config = dict(
    rope_theta=10000.0,
    init='orth',
    init_std_qkv=0.0518,
    learning_rate=0.00603,
    warmup_steps=200,
    decay_shape='linear',
)
Each number is 200 + 30 x the weight over its row's rms, rounded and kept within 0 to 999. Layers, rows and columns count from 0. The size before them is the row's rms in percent of the matrix's.

# layer 3 MLP up, 128x64, rms 0.159, rows 69-105, columns 0-63
055,233,203,175,162,204,234,166,221,115,185,198,184,183,178,249,150,200,209,194,181,225,152,244,178,213,181,203,194,208,180,181,229,218,199,213,186,174,212,197,178,215,255,146,184,187,178,174,195,164,223,170,140,174,202,231,173,223,257,150,247,233,164,210,227
096,211,176,148,237,171,216,211,238,233,199,204,254,233,185,253,200,174,219,168,237,191,188,177,201,147,194,187,178,214,158,200,198,172,171,224,234,154,171,238,171,220,209,257,206,148,207,113,184,193,199,214,198,225,256,230,211,204,205,180,202,231,181,217,154
088,185,222,211,224,176,213,208,213,226,191,230,216,221,150,165,206,166,200,194,208,144,209,255,218,216,201,163,171,251,255,148,236,240,201,223,189,196,213,195,174,155,196,182,201,210,178,204,248,234,188,263,171,218,198,152,254,148,170,184,259,171,173,212,210
077,227,204,245,210,251,175,154,212,201,236,143,174,198,167,193,206,178,181,141,211,191,202,229,210,267,245,224,181,189,247,243,180,192,204,178,157,226,177,233,250,186,244,174,192,173,175,183,211,185,216,181,168,164,129,190,226,167,238,186,180,206,203,221,171
129,247,191,137,177,176,193,170,248,188,159,191,218,220,220,248,181,194,184,222,240,181,234,224,220,186,205,239,155,199,186,214,168,228,177,226,238,219,154,225,220,244,201,199,234,213,201,194,188,141,149,136,184,146,210,215,228,178,209,162,140,181,190,210,196
137,232,203,194,190,210,143,267,193,221,192,215,227,226,245,198,189,246,211,178,229,208,184,152,202,201,201,157,232,197,198,178,181,228,242,202,197,193,165,193,197,213,285,272,205,179,189,180,241,235,207,226,168,201,235,241,249,216,181,226,246,153,195,162,211
066,191,265,191,194,135,200,201,203,260,153,206,185,196,190,189,181,197,244,177,188,167,159,189,220,154,235,138,207,208,216,164,207,222,215,180,255,207,151,235,201,156,199,165,194,186,224,166,215,196,191,176,218,267,218,140,157,207,195,204,149,204,209,207,181
100,260,213,160,174,234,213,235,204,213,174,215,203,153,197,263,174,199,223,240,204,181,206,194,204,197,168,247,188,181,218,139,206,231,178,255,185,245,223,221,163,240,180,187,233,225,220,207,204,163,235,205,189,168,223,155,231,207,144,157,197,239,184,244,167
104,201,207,232,202,211,211,160,168,180,219,195,208,249,233,218,227,201,193,230,231,197,206,178,193,200,213,201,163,243,214,137,203,175,227,155,234,171,216,154,219,237,207,185,245,191,195,175,246,200,186,192,262,274,158,197,247,216,202,267,190,156,208,198,257
104,170,209,236,155,195,155,213,186,144,163,183,231,217,160,146,194,201,178,182,149,211,217,167,207,201,184,183,172,251,180,180,212,146,183,191,235,252,234,218,161,211,198,149,168,203,180,187,194,182,172,231,223,164,256,235,211,246,153,209,192,204,231,213,241
105,187,171,159,231,199,216,245,265,219,215,182,160,210,201,198,193,186,208,210,158,218,156,256,218,139,147,196,207,190,204,194,212,237,198,156,167,176,230,195,182,172,185,202,192,191,153,147,200,160,239,202,192,229,165,170,210,233,264,179,222,258,163,226,200
142,257,164,259,215,216,174,220,202,206,217,221,220,211,186,152,222,261,196,196,225,191,133,227,203,184,203,269,191,195,203,215,199,219,141,163,194,238,216,185,198,217,193,214,187,182,153,212,216,193,126,251,258,232,212,169,190,183,196,157,197,178,226,176,221
095,191,236,247,202,192,214,197,211,211,210,214,167,244,210,238,232,205,197,177,221,188,178,169,151,225,247,199,207,182,155,249,203,160,207,173,194,184,198,225,261,227,265,176,207,173,181,221,178,187,126,172,207,205,243,190,225,250,266,212,177,188,253,227,201
094,174,178,240,192,236,167,235,218,167,239,174,158,184,234,233,183,197,227,169,175,243,190,189,178,237,228,218,142,211,223,215,222,174,160,170,198,211,263,175,133,201,209,169,204,224,200,144,165,249,249,217,221,202,157,241,199,214,218,206,246,216,180,203,212
075,234,153,194,196,200,152,193,196,171,213,133,155,166,154,224,208,208,194,217,172,215,140,168,265,190,138,163,212,210,222,201,188,134,185,215,221,185,210,205,200,194,220,164,187,227,219,215,169,208,178,177,177,196,151,217,165,231,233,227,150,198,255,183,207
107,200,213,205,177,196,114,193,172,213,207,145,176,210,201,199,225,200,231,280,190,144,194,172,264,220,189,200,182,231,206,266,202,168,210,148,195,182,202,229,215,170,190,194,249,202,169,199,200,249,189,172,192,165,155,195,234,243,217,242,187,217,187,183,190
111,176,179,227,185,204,221,194,182,175,196,231,256,218,184,244,226,252,123,144,163,129,204,198,223,205,188,166,164,224,228,208,171,250,172,216,239,199,153,222,213,201,217,173,196,173,270,190,255,207,198,197,175,159,191,162,191,182,198,219,177,205,200,200,222
093,124,231,203,151,169,217,211,191,175,191,224,183,232,210,197,210,240,230,193,231,200,196,183,223,144,169,217,200,165,227,148,187,161,177,196,212,248,236,150,179,183,188,171,172,198,226,204,193,208,220,230,241,266,234,266,195,185,181,265,200,204,212,183,169
121,145,190,250,187,185,138,196,144,218,158,222,165,211,208,141,187,172,182,222,181,200,172,198,205,302,167,208,200,206,226,190,183,174,165,220,174,235,227,190,211,242,212,219,181,217,184,187,193,174,177,153,194,222,231,187,182,240,189,221,145,243,190,208,179
111,176,189,206,199,174,179,207,195,208,217,189,145,122,247,214,169,224,210,257,201,194,190,218,261,205,190,213,168,212,156,185,213,167,246,202,187,208,176,158,141,232,198,256,186,198,230,231,235,227,246,191,195,194,251,210,158,153,181,213,173,180,165,242,210
094,176,242,191,198,202,160,181,218,167,222,217,222,213,196,189,185,197,129,255,211,225,213,121,259,184,215,214,176,237,124,185,129,161,200,185,203,185,155,151,191,201,174,261,199,220,188,177,184,244,207,212,218,182,222,211,210,174,202,219,187,195,195,204,228
061,239,183,177,174,120,234,227,214,189,224,220,247,250,241,249,167,214,235,219,198,163,196,216,195,222,170,203,195,215,252,186,207,250,192,201,243,169,207,197,218,241,187,193,200,167,218,131,160,144,152,177,219,199,237,229,202,196,197,208,218,244,182,212,217
092,177,211,211,200,231,236,225,181,159,178,181,225,157,161,183,154,219,173,199,225,249,205,199,199,295,234,229,144,184,210,206,197,221,178,223,206,193,235,165,173,213,241,137,219,242,227,185,159,231,242,232,189,225,191,244,209,237,160,213,192,172,194,192,193
109,149,164,206,174,198,203,192,211,137,177,189,206,188,111,260,243,219,166,193,220,219,194,199,169,187,209,148,157,228,137,185,240,211,201,230,215,217,198,182,204,215,212,182,174,216,183,214,255,191,188,216,259,227,229,206,211,208,240,244,181,218,189,165,241
098,170,147,215,209,258,129,171,167,176,160,203,222,243,189,192,196,165,164,198,194,202,180,199,276,176,168,149,191,148,210,208,211,162,213,179,231,168,179,211,199,209,151,200,227,177,187,219,197,243,201,236,227,208,223,177,210,203,180,251,199,216,258,161,182
094,200,201,192,164,232,229,214,138,191,212,188,216,226,210,184,224,200,238,249,231,186,173,220,196,194,251,178,218,176,248,251,215,150,164,207,190,175,186,171,247,206,231,216,168,150,225,210,190,224,210,160,201,206,158,197,256,192,205,242,144,195,257,262,204
079,211,189,228,188,190,234,167,183,184,182,175,224,245,175,195,216,206,173,222,253,203,228,228,218,225,207,193,212,151,205,172,173,238,186,226,211,202,172,158,228,234,216,217,230,221,226,168,148,183,179,213,202,160,180,244,179,179,207,210,86,138,243,216,186
129,261,204,211,139,165,222,218,199,203,171,247,221,212,207,227,231,163,204,200,239,218,190,233,177,207,212,248,126,207,195,152,158,152,196,236,213,144,177,182,165,212,196,206,179,187,224,207,131,240,242,188,155,168,188,220,223,202,166,191,233,207,186,209,206
085,240,188,183,211,210,186,175,164,232,160,194,212,212,171,250,217,203,181,245,203,224,225,194,172,201,224,217,227,221,213,185,211,102,175,159,212,149,201,237,204,237,199,237,202,217,134,179,218,155,166,193,239,171,182,223,230,233,220,191,207,210,277,212,212
088,173,143,211,159,167,217,227,196,243,224,160,168,239,199,246,212,156,153,209,172,193,172,246,215,228,192,163,218,181,163,197,206,261,151,163,169,174,201,149,223,238,209,240,238,198,193,191,181,217,158,231,176,150,216,175,228,188,208,185,204,208,192,233,157
063,194,226,175,188,204,223,157,196,168,248,192,254,192,161,215,206,157,200,237,172,193,172,197,208,211,181,217,216,245,188,146,150,161,159,135,238,173,206,232,187,247,259,184,165,170,188,196,199,201,210,206,199,164,158,219,216,222,210,235,240,266,226,224,206
099,152,215,171,183,260,224,200,225,185,188,237,146,199,217,190,189,221,219,178,223,264,211,201,199,254,217,228,158,214,186,251,195,211,211,199,215,163,125,153,179,223,212,204,197,219,192,217,172,261,218,224,238,254,227,218,218,203,196,211,184,181,177,133,224
114,187,183,223,260,226,231,159,233,189,246,132,231,195,184,177,189,191,217,173,175,219,207,211,214,189,217,187,209,227,147,253,196,235,246,250,193,207,144,193,215,210,222,186,221,204,230,253,267,202,224,186,191,167,224,211,198,223,166,205,218,151,211,267,215
119,179,223,228,227,214,271,178,159,244,174,210,210,176,205,134,189,254,211,184,181,190,170,197,237,192,186,230,262,230,266,188,200,212,222,201,148,206,188,182,240,187,212,181,174,201,223,179,215,239,234,191,221,230,172,159,207,206,238,174,195,183,272,170,186
118,173,224,210,179,161,230,193,203,195,201,205,203,168,170,190,188,194,203,155,176,227,174,201,181,186,147,229,203,195,186,230,191,211,145,147,218,177,154,126,181,185,181,181,167,195,264,131,147,163,219,210,189,254,269,188,209,238,199,193,197,237,205,180,208
092,213,197,198,197,139,213,174,196,239,193,184,194,136,266,162,228,228,172,196,135,218,213,248,203,198,203,221,211,177,240,167,193,205,195,180,222,198,212,161,153,173,197,209,176,254,161,134,220,176,223,241,183,220,227,186,171,196,192,264,230,201,158,214,212
106,207,185,233,257,135,230,221,190,169,230,201,159,177,149,181,175,162,196,191,215,182,218,173,211,213,235,249,229,222,189,203,180,208,189,163,240,215,192,151,240,193,220,217,179,245,238,183,169,181,217,239,253,247,235,217,184,137,168,189,170,161,203,176,214
# layer 3 MLP down (transposed), 128x64, rms 0.142, rows 69-104, columns 0-63
052,212,196,247,207,164,178,172,222,229,229,200,200,159,231,149,177,208,201,227,198,172,221,229,175,216,219,236,210,211,188,261,116,201,196,209,152,229,226,211,213,171,221,256,238,126,175,173,194,197,216,184,188,172,201,197,242,211,250,248,235,226,198,217,173
092,257,189,204,187,199,202,204,205,194,222,186,161,167,179,166,229,258,232,191,183,222,189,250,166,189,208,190,190,144,194,178,211,179,157,132,134,200,242,174,192,153,179,203,173,269,169,260,209,183,196,251,183,231,174,224,192,223,206,177,215,176,201,173,222
086,207,210,219,149,216,168,179,119,171,182,199,217,193,230,207,234,229,177,193,156,295,192,180,189,216,187,266,207,151,191,185,209,190,202,165,220,196,198,253,193,203,230,201,146,232,215,189,226,204,188,228,237,199,208,240,175,184,183,197,187,258,209,152,178
084,237,205,206,172,216,176,135,235,146,178,168,221,203,209,193,248,183,227,152,188,197,177,224,199,226,245,222,202,177,185,186,214,165,195,161,157,196,206,223,253,177,239,194,218,160,188,154,181,180,192,141,185,204,144,165,233,164,214,189,155,208,189,256,158
131,234,201,131,189,221,202,190,199,197,203,181,201,210,178,199,194,218,159,183,267,184,219,198,207,227,189,231,173,169,204,217,181,264,176,223,255,208,132,252,181,231,192,199,221,204,209,188,193,157,145,142,161,152,201,242,245,205,178,175,152,201,192,235,193
122,171,226,204,212,184,241,143,210,210,181,168,125,162,181,217,227,211,180,212,190,200,193,232,170,215,204,252,190,174,161,218,227,172,159,182,207,185,233,198,211,173,135,145,210,244,225,213,140,205,154,213,212,198,169,205,148,180,219,176,168,243,215,215,156
074,155,238,186,177,191,217,188,178,173,166,209,186,183,202,144,207,212,230,214,183,234,120,188,212,205,275,157,155,224,223,189,222,210,221,210,193,198,96,234,197,220,204,191,229,152,225,164,202,228,171,162,210,199,193,185,193,192,232,160,210,166,223,203,185
101,147,174,217,234,197,184,180,168,225,227,200,238,223,188,142,195,228,144,170,216,217,172,179,197,194,267,183,196,270,207,201,175,169,161,190,241,174,211,170,263,158,189,212,145,208,170,203,176,217,146,207,214,228,192,240,196,195,227,231,194,173,173,178,231
100,198,181,165,170,185,197,159,192,190,223,202,187,240,255,214,167,213,195,198,178,220,231,175,173,185,182,179,190,268,214,133,234,165,241,179,213,181,215,192,205,264,231,181,237,243,195,173,250,191,243,195,264,239,171,192,230,241,207,241,219,178,164,194,218
103,154,184,230,169,162,139,228,141,180,184,221,224,202,170,126,175,188,139,174,188,235,210,193,209,211,160,187,169,269,197,190,194,195,211,177,220,263,258,222,171,211,207,177,195,223,201,193,183,223,163,222,182,190,223,201,225,236,176,179,209,186,227,187,250
114,202,174,187,249,205,205,228,218,235,194,261,183,198,257,221,223,211,219,183,231,178,219,199,194,160,226,250,208,130,215,212,241,214,142,262,203,192,239,179,202,236,214,184,219,172,221,217,164,176,251,159,222,226,180,194,245,178,181,236,178,159,242,214,220
109,180,207,195,238,176,193,174,181,243,198,186,193,192,177,200,160,130,222,192,189,287,242,171,203,197,200,130,198,202,226,208,195,195,203,267,185,178,203,219,220,231,214,207,211,221,236,206,225,200,291,190,164,149,219,171,249,199,230,224,228,214,185,193,195
101,223,205,168,177,209,206,209,189,221,191,210,251,176,198,153,161,213,202,174,186,225,228,179,250,200,138,155,203,167,249,168,215,263,182,245,187,173,206,192,179,192,154,209,226,204,192,164,193,216,274,161,199,212,164,280,203,173,156,200,188,221,177,173,202
114,214,172,249,212,276,191,166,224,235,209,184,170,227,230,196,186,163,198,179,204,181,226,192,178,203,225,212,191,183,219,218,161,163,188,172,161,244,223,130,163,207,211,170,220,137,173,152,170,221,194,206,234,171,156,184,200,175,205,240,267,174,180,224,218
080,209,235,199,165,209,182,225,178,206,223,226,241,260,228,138,183,171,132,196,222,189,205,174,185,223,203,220,168,189,162,223,193,173,204,183,191,158,188,200,271,213,192,228,191,205,234,186,184,172,190,247,220,185,257,208,205,150,136,138,189,162,205,211,233
096,186,178,187,181,144,210,198,251,223,191,154,231,195,221,186,212,232,247,168,123,190,192,259,192,206,175,219,179,206,227,170,210,177,223,205,240,248,169,200,181,230,208,207,219,239,139,160,140,175,268,253,202,196,192,225,233,227,195,195,191,213,208,194,204
117,237,210,203,205,158,192,198,222,225,197,151,201,184,185,168,204,140,232,248,258,264,212,163,196,204,220,234,257,193,182,194,252,141,228,190,188,228,240,195,211,247,212,229,212,184,178,197,152,190,152,235,197,219,196,239,208,204,240,207,173,189,243,240,209
098,106,235,195,148,206,202,215,177,191,192,229,192,220,241,201,185,281,239,223,262,165,180,196,207,157,174,214,208,176,222,162,177,190,182,230,221,240,241,155,171,182,190,199,173,212,238,216,194,189,166,217,231,205,212,203,206,205,202,261,180,177,241,214,218
101,201,223,203,271,226,209,226,191,221,219,245,239,180,171,224,226,214,171,178,212,128,162,198,281,171,242,233,211,187,226,194,221,234,241,192,266,187,225,199,183,187,166,171,205,170,193,191,231,227,230,236,200,209,258,204,246,211,197,224,162,199,202,185,205
117,232,233,187,195,229,256,163,203,142,227,235,250,241,149,165,174,201,183,161,203,227,206,160,186,210,171,207,181,163,151,242,189,250,199,173,234,199,220,196,221,201,192,149,167,280,184,217,171,202,168,221,198,249,183,200,233,231,198,193,206,191,170,176,201
102,187,218,184,169,182,173,184,188,217,265,211,228,208,227,200,198,149,112,263,193,196,236,189,268,197,204,207,190,204,188,197,144,192,205,181,138,240,184,194,211,134,231,232,199,202,187,185,203,177,207,214,225,169,156,185,241,182,159,191,233,211,162,188,215
059,171,208,200,161,204,238,223,169,247,220,193,195,217,238,205,181,226,250,181,213,180,219,214,164,181,201,171,169,211,267,193,208,253,265,187,218,228,224,177,179,211,148,144,190,199,227,175,202,155,150,158,188,215,253,238,204,176,156,204,167,227,210,199,156
084,257,149,238,212,205,172,201,201,203,264,210,167,244,187,180,237,150,207,231,187,166,219,221,203,206,154,249,252,181,183,222,188,166,184,195,214,235,187,253,232,180,185,261,179,203,189,227,256,164,185,176,171,212,193,188,189,205,163,217,252,243,174,190,196
104,200,209,235,198,182,178,217,185,178,172,175,225,229,133,234,204,180,228,240,216,202,194,232,194,187,206,162,171,229,144,202,197,274,203,202,180,216,201,191,158,235,173,198,137,224,155,168,204,197,106,199,237,214,224,226,197,172,220,231,160,231,223,188,174
107,239,256,200,213,149,260,211,234,237,192,206,164,200,182,234,178,204,198,216,220,213,166,157,151,222,213,248,175,232,234,209,180,225,219,202,154,210,246,175,233,198,232,197,177,209,217,148,225,148,169,160,157,217,214,249,194,177,199,179,157,180,162,227,210
105,198,163,232,166,230,229,196,137,190,192,196,211,214,204,210,191,211,202,190,262,155,197,193,154,162,238,166,196,167,209,243,194,154,182,213,188,196,205,168,190,206,216,178,236,225,225,195,231,241,220,127,206,198,226,215,269,140,224,204,201,219,231,275,212
091,242,129,194,200,200,227,198,172,230,173,199,230,228,205,207,204,219,184,174,226,208,224,186,193,208,206,170,231,215,215,169,190,270,196,208,198,214,185,134,228,255,204,181,176,162,231,138,152,180,198,187,230,171,213,223,183,173,184,198,97,193,228,217,179
120,148,192,168,220,249,195,187,234,194,282,171,197,187,177,186,176,207,209,188,164,206,202,178,235,211,231,133,241,195,169,260,216,211,192,176,207,271,214,205,223,191,181,218,249,224,191,179,251,145,204,205,205,248,232,158,158,199,207,220,176,178,188,186,202
085,185,197,220,195,200,229,249,258,240,214,215,196,206,185,210,198,158,181,255,191,152,167,224,180,175,203,170,181,200,185,223,193,236,229,248,180,223,212,197,199,232,199,202,241,171,250,236,204,243,205,209,160,257,225,217,220,186,182,162,152,215,106,167,181
091,189,197,198,192,217,234,204,232,204,199,143,169,232,198,209,148,172,194,222,146,167,176,209,203,228,191,198,204,224,221,229,244,179,157,191,170,154,186,171,252,238,198,195,258,183,181,182,203,204,173,220,191,164,254,144,279,217,193,213,245,211,161,248,196
063,165,197,264,187,180,164,235,227,182,214,195,128,201,193,254,198,215,208,205,182,214,236,152,174,215,188,169,186,146,213,207,265,224,227,216,221,214,215,150,197,191,203,182,249,221,162,165,202,265,254,206,221,208,201,185,199,215,178,186,180,231,191,266,216
097,187,201,149,215,226,251,253,229,168,168,197,190,175,186,138,209,207,195,165,272,195,182,223,173,228,206,228,154,218,202,247,190,212,242,206,203,144,119,218,203,177,195,194,190,196,200,181,159,214,194,215,189,250,216,193,236,203,174,218,140,200,194,154,206
111,156,183,208,203,131,208,211,215,252,195,195,246,197,250,180,227,237,204,131,186,218,200,220,203,155,173,147,192,188,236,158,239,203,228,197,196,192,190,212,131,178,204,217,223,192,238,177,199,244,249,183,197,225,201,129,210,169,198,240,225,189,168,194,183
105,224,219,191,210,225,156,188,186,175,190,198,163,210,204,202,189,105,158,244,230,209,251,185,210,185,212,208,149,239,168,210,170,226,220,207,241,180,209,177,182,182,194,149,216,201,161,227,225,194,135,154,201,146,197,202,218,140,198,234,220,235,161,211,202
119,242,174,178,191,213,198,269,224,221,210,209,172,257,180,208,239,208,174,217,222,193,211,208,188,213,274,181,200,216,196,166,217,156,220,227,202,218,231,292,163,223,212,201,208,211,170,197,242,240,179,259,225,152,188,218,152,194,205,184,229,183,165,226,174
111,126,144,176,155,201,210,196,243,204,236,189,175,214,168,193,203,220,229,213,190,192,230,195,194,182,150,264,194,179,139,223,230,213,263,219,233,196,195,198,230,279,206,202,170,189,201,171,212,187,230,263,222,210,184,183,225,175,204,148,225,200,191,184,192
# layer 3 MLP gate, 128x64, rms 0.165, rows 70-105, columns 0-63
092,196,222,221,167,239,185,207,167,197,178,211,145,195,259,204,215,197,188,259,189,194,199,218,219,254,225,217,216,175,229,195,174,243,212,183,155,235,226,156,233,189,223,153,203,241,205,257,164,259,221,171,184,198,126,151,193,198,229,235,174,197,216,181,195
090,206,225,168,161,235,183,195,246,200,202,208,178,190,234,265,229,208,218,272,175,189,147,185,202,191,250,158,248,201,171,230,225,154,207,178,188,162,177,213,235,221,169,250,217,164,188,205,181,235,216,209,214,220,198,242,228,194,224,154,140,214,229,236,204
077,183,195,211,181,182,223,197,198,267,192,225,199,217,237,209,159,238,175,216,256,238,185,166,197,195,181,205,195,227,220,215,178,249,189,256,192,273,197,171,158,213,194,217,212,270,212,194,192,199,229,220,203,187,190,235,143,235,221,180,250,170,201,143,249
102,186,224,264,223,205,219,202,179,179,252,194,144,196,215,194,215,207,217,193,145,240,151,180,133,191,165,209,213,213,203,223,254,170,200,203,170,202,243,155,186,192,216,201,214,196,199,206,219,267,262,240,222,241,175,199,154,226,211,236,215,204,243,232,185
114,215,248,149,200,161,200,204,155,209,175,176,179,242,168,199,137,191,166,216,224,221,178,175,200,201,196,202,167,217,236,223,223,151,162,207,141,200,180,249,264,232,155,204,251,199,226,186,141,177,136,188,229,188,189,226,220,202,183,190,195,203,227,193,224
068,176,186,194,209,206,170,177,243,216,205,221,163,197,211,167,179,204,215,180,196,168,200,182,231,142,191,181,217,194,203,175,169,232,264,180,276,216,199,156,178,132,232,160,190,188,188,180,203,162,197,184,250,243,200,150,178,186,184,179,121,173,216,227,173
091,138,187,259,200,175,160,186,166,174,196,203,219,254,223,220,196,245,189,193,234,215,191,185,193,206,213,141,206,251,206,230,200,210,192,229,202,191,177,208,295,205,201,224,202,169,212,218,182,166,119,195,192,228,193,200,266,193,151,205,194,180,210,190,239
107,189,194,182,216,174,186,263,234,205,183,194,184,159,156,182,169,179,204,172,173,220,176,206,201,186,189,213,211,177,196,268,204,240,160,234,169,241,188,240,188,145,197,226,163,220,217,216,160,196,216,206,144,117,236,207,174,185,205,144,217,234,201,208,146
081,218,170,198,256,196,258,199,256,228,220,230,188,211,218,221,210,235,232,216,230,230,204,181,184,215,166,247,206,164,211,158,183,230,209,185,165,195,243,202,169,212,224,227,190,208,188,260,177,227,254,165,208,217,208,188,153,236,188,178,223,207,130,130,214
123,220,210,182,225,206,202,202,188,213,185,261,193,187,242,212,222,221,199,200,244,236,203,165,196,162,261,247,193,127,215,220,199,239,129,214,198,203,198,193,170,227,192,199,220,178,235,228,149,204,214,153,208,208,161,238,247,181,206,262,205,146,228,213,231
154,141,202,162,225,140,235,167,209,218,195,190,201,170,196,236,190,135,211,174,197,242,275,209,198,202,182,131,186,202,225,208,177,205,231,236,222,196,184,242,209,204,185,180,192,217,218,177,202,190,256,172,147,204,231,175,260,185,184,249,183,197,164,195,168
105,174,200,246,194,214,188,171,190,195,182,188,158,285,187,231,253,196,176,182,181,168,180,220,179,204,219,186,193,208,151,225,182,172,230,145,230,208,209,248,247,215,264,187,188,186,176,247,221,203,156,211,211,176,231,162,200,254,249,213,197,184,253,217,214
109,174,171,262,193,271,196,197,190,243,227,195,168,203,230,216,187,198,200,178,197,193,178,212,167,252,238,220,141,172,195,232,192,165,203,162,167,232,232,160,172,192,221,167,234,176,187,135,150,230,201,200,227,176,136,192,210,230,199,229,234,176,175,231,204
073,204,191,194,223,204,170,182,189,194,213,175,193,189,217,185,214,122,157,211,217,191,159,200,218,226,219,214,199,193,220,233,236,163,173,135,236,141,193,202,237,182,181,237,240,183,208,185,175,183,205,192,272,188,128,162,186,197,217,244,258,232,215,160,172
097,224,215,198,226,205,244,218,225,178,235,269,203,191,195,204,187,212,131,165,225,250,215,230,162,201,211,211,209,151,179,150,209,251,191,208,184,220,160,211,196,235,188,236,145,187,251,171,213,157,183,216,208,227,220,177,181,140,153,184,213,203,200,256,220
131,177,201,225,240,186,197,211,184,173,208,262,220,238,218,240,198,283,155,168,157,145,198,233,190,169,178,181,147,220,231,219,134,238,181,211,234,207,155,237,240,165,191,181,204,196,244,198,205,212,189,201,201,199,197,151,202,178,155,215,186,177,199,172,224
088,126,195,212,159,204,174,209,201,159,178,198,150,243,227,184,235,232,218,175,212,239,189,222,213,141,153,217,230,162,229,169,186,149,165,208,201,272,216,147,187,211,193,169,191,200,208,235,211,184,232,205,238,219,204,266,181,212,190,236,186,198,235,221,210
127,164,185,243,186,185,112,199,156,228,173,239,168,220,210,149,186,180,150,219,204,209,180,206,218,285,203,220,189,208,224,193,176,194,168,210,180,233,221,218,237,245,198,214,202,198,198,216,178,174,177,146,169,216,231,178,211,241,171,228,160,261,195,208,186
127,211,199,214,177,210,242,143,212,137,266,225,226,255,189,179,147,163,171,151,223,264,202,184,161,216,196,193,200,162,171,244,170,258,215,220,242,189,185,188,208,172,186,192,172,217,211,208,217,152,196,211,205,238,172,163,213,229,203,234,212,165,186,207,205
095,216,205,217,232,215,197,210,172,206,167,204,187,192,177,217,227,240,215,111,150,189,149,222,148,217,165,175,208,214,172,170,229,231,208,237,284,212,227,217,206,242,224,161,213,222,181,233,226,177,179,205,168,196,234,221,147,170,203,192,208,167,219,157,167
054,194,200,168,209,205,204,223,185,163,215,189,148,165,251,212,245,205,139,211,195,227,179,199,189,173,208,210,222,212,166,233,188,178,220,260,200,218,225,176,207,229,216,211,228,186,158,236,253,207,262,200,232,186,141,157,179,241,249,253,176,165,171,221,232
075,209,209,195,163,170,190,130,197,194,153,211,175,209,183,240,175,245,252,202,220,128,213,148,228,171,176,158,230,202,196,229,168,226,254,225,201,201,170,207,209,170,208,231,187,146,184,217,186,172,176,191,199,183,235,190,131,179,224,142,199,194,203,236,202
093,162,148,189,208,192,193,191,235,109,152,202,187,187,151,240,231,230,175,194,227,226,191,208,143,198,193,177,171,208,172,202,220,211,188,244,175,209,185,174,203,202,204,184,167,222,153,232,233,156,211,185,268,243,188,216,207,211,241,238,232,228,173,162,215
101,171,169,224,233,246,141,188,174,195,163,208,191,240,187,197,215,177,189,196,204,185,190,202,289,168,187,144,188,142,212,192,210,191,230,204,249,203,195,204,220,213,131,194,214,204,170,239,193,224,184,207,242,206,208,140,205,182,210,243,215,204,278,170,195
105,197,242,183,234,172,176,199,236,183,217,218,240,210,191,141,202,203,157,190,126,239,198,179,236,247,166,246,205,261,214,155,187,240,228,197,240,182,221,222,193,212,203,206,167,220,190,204,188,159,185,200,201,186,201,223,145,267,177,203,177,208,200,131,212
075,164,234,215,198,236,152,240,229,203,238,202,170,179,181,191,191,147,226,216,166,202,166,188,196,172,193,226,180,214,197,230,235,125,220,168,172,213,201,211,207,164,199,189,217,253,163,267,221,239,214,213,188,226,158,194,193,229,204,212,298,221,188,199,217
114,198,208,221,181,177,174,142,133,208,165,230,247,238,185,243,200,202,173,223,219,170,149,185,184,228,200,204,192,205,191,189,246,205,231,204,153,186,155,183,259,221,146,223,205,161,226,194,164,187,144,174,201,183,239,172,238,238,199,209,221,247,219,207,242
082,237,185,189,215,213,176,184,155,225,191,200,199,207,184,236,205,222,193,242,193,221,245,171,179,205,219,220,222,215,211,166,202,108,183,149,236,145,218,241,206,206,172,242,177,215,132,179,222,154,171,195,225,160,183,220,219,231,219,179,217,195,268,216,240
082,250,242,148,244,203,186,216,240,165,217,233,211,162,212,204,199,223,243,190,227,223,164,158,154,134,217,271,181,200,234,218,226,155,227,220,185,222,197,229,186,180,173,169,204,187,185,197,221,181,238,148,202,223,196,233,222,264,202,200,213,212,210,159,220
053,171,236,226,173,247,183,207,224,232,190,211,163,198,220,194,247,217,228,144,191,218,218,154,193,237,268,212,181,218,194,272,245,223,198,225,181,152,132,168,243,181,179,196,245,173,227,205,188,230,209,182,194,223,198,194,194,181,184,182,144,156,220,222,209
092,168,191,146,184,265,232,213,234,187,167,231,147,200,223,179,171,233,218,171,241,243,205,229,193,264,225,211,152,229,211,264,208,208,200,196,207,172,148,180,186,228,221,212,211,201,165,205,200,241,213,199,243,252,205,202,215,216,185,232,171,204,169,137,206
128,205,229,209,182,155,172,251,211,216,186,272,181,193,235,219,194,196,201,210,218,186,186,163,199,195,201,208,183,179,247,166,185,183,182,155,213,183,266,193,191,167,180,221,174,184,199,132,114,219,223,188,229,244,178,163,201,206,197,212,202,233,198,118,187
108,183,245,225,220,222,232,129,165,224,172,216,197,197,215,146,161,226,180,185,198,183,187,182,240,177,225,234,234,257,258,201,208,227,253,188,166,174,163,180,250,189,204,176,199,196,193,197,204,246,200,170,226,188,157,161,231,176,239,192,178,176,259,176,182
108,210,222,226,190,220,209,189,138,207,213,207,185,223,222,202,165,190,188,268,206,184,215,152,219,218,253,171,207,217,224,177,189,186,280,216,202,213,225,236,251,193,215,217,209,216,119,254,202,212,179,215,199,164,118,189,215,205,202,217,237,175,224,218,237
109,154,140,244,176,207,193,182,218,216,225,223,182,265,185,201,201,183,235,235,200,167,225,180,193,183,176,228,183,207,149,218,186,228,252,228,210,191,211,213,255,275,203,221,175,156,210,232,182,214,172,209,235,199,189,147,246,153,221,167,215,238,186,159,201
093,200,225,183,145,233,158,143,191,231,148,216,203,201,212,215,241,226,193,208,205,232,213,210,168,154,163,155,185,184,176,202,213,221,172,280,158,204,183,250,187,181,186,227,228,161,167,248,211,228,188,187,142,155,169,172,214,240,226,188,181,187,225,209,202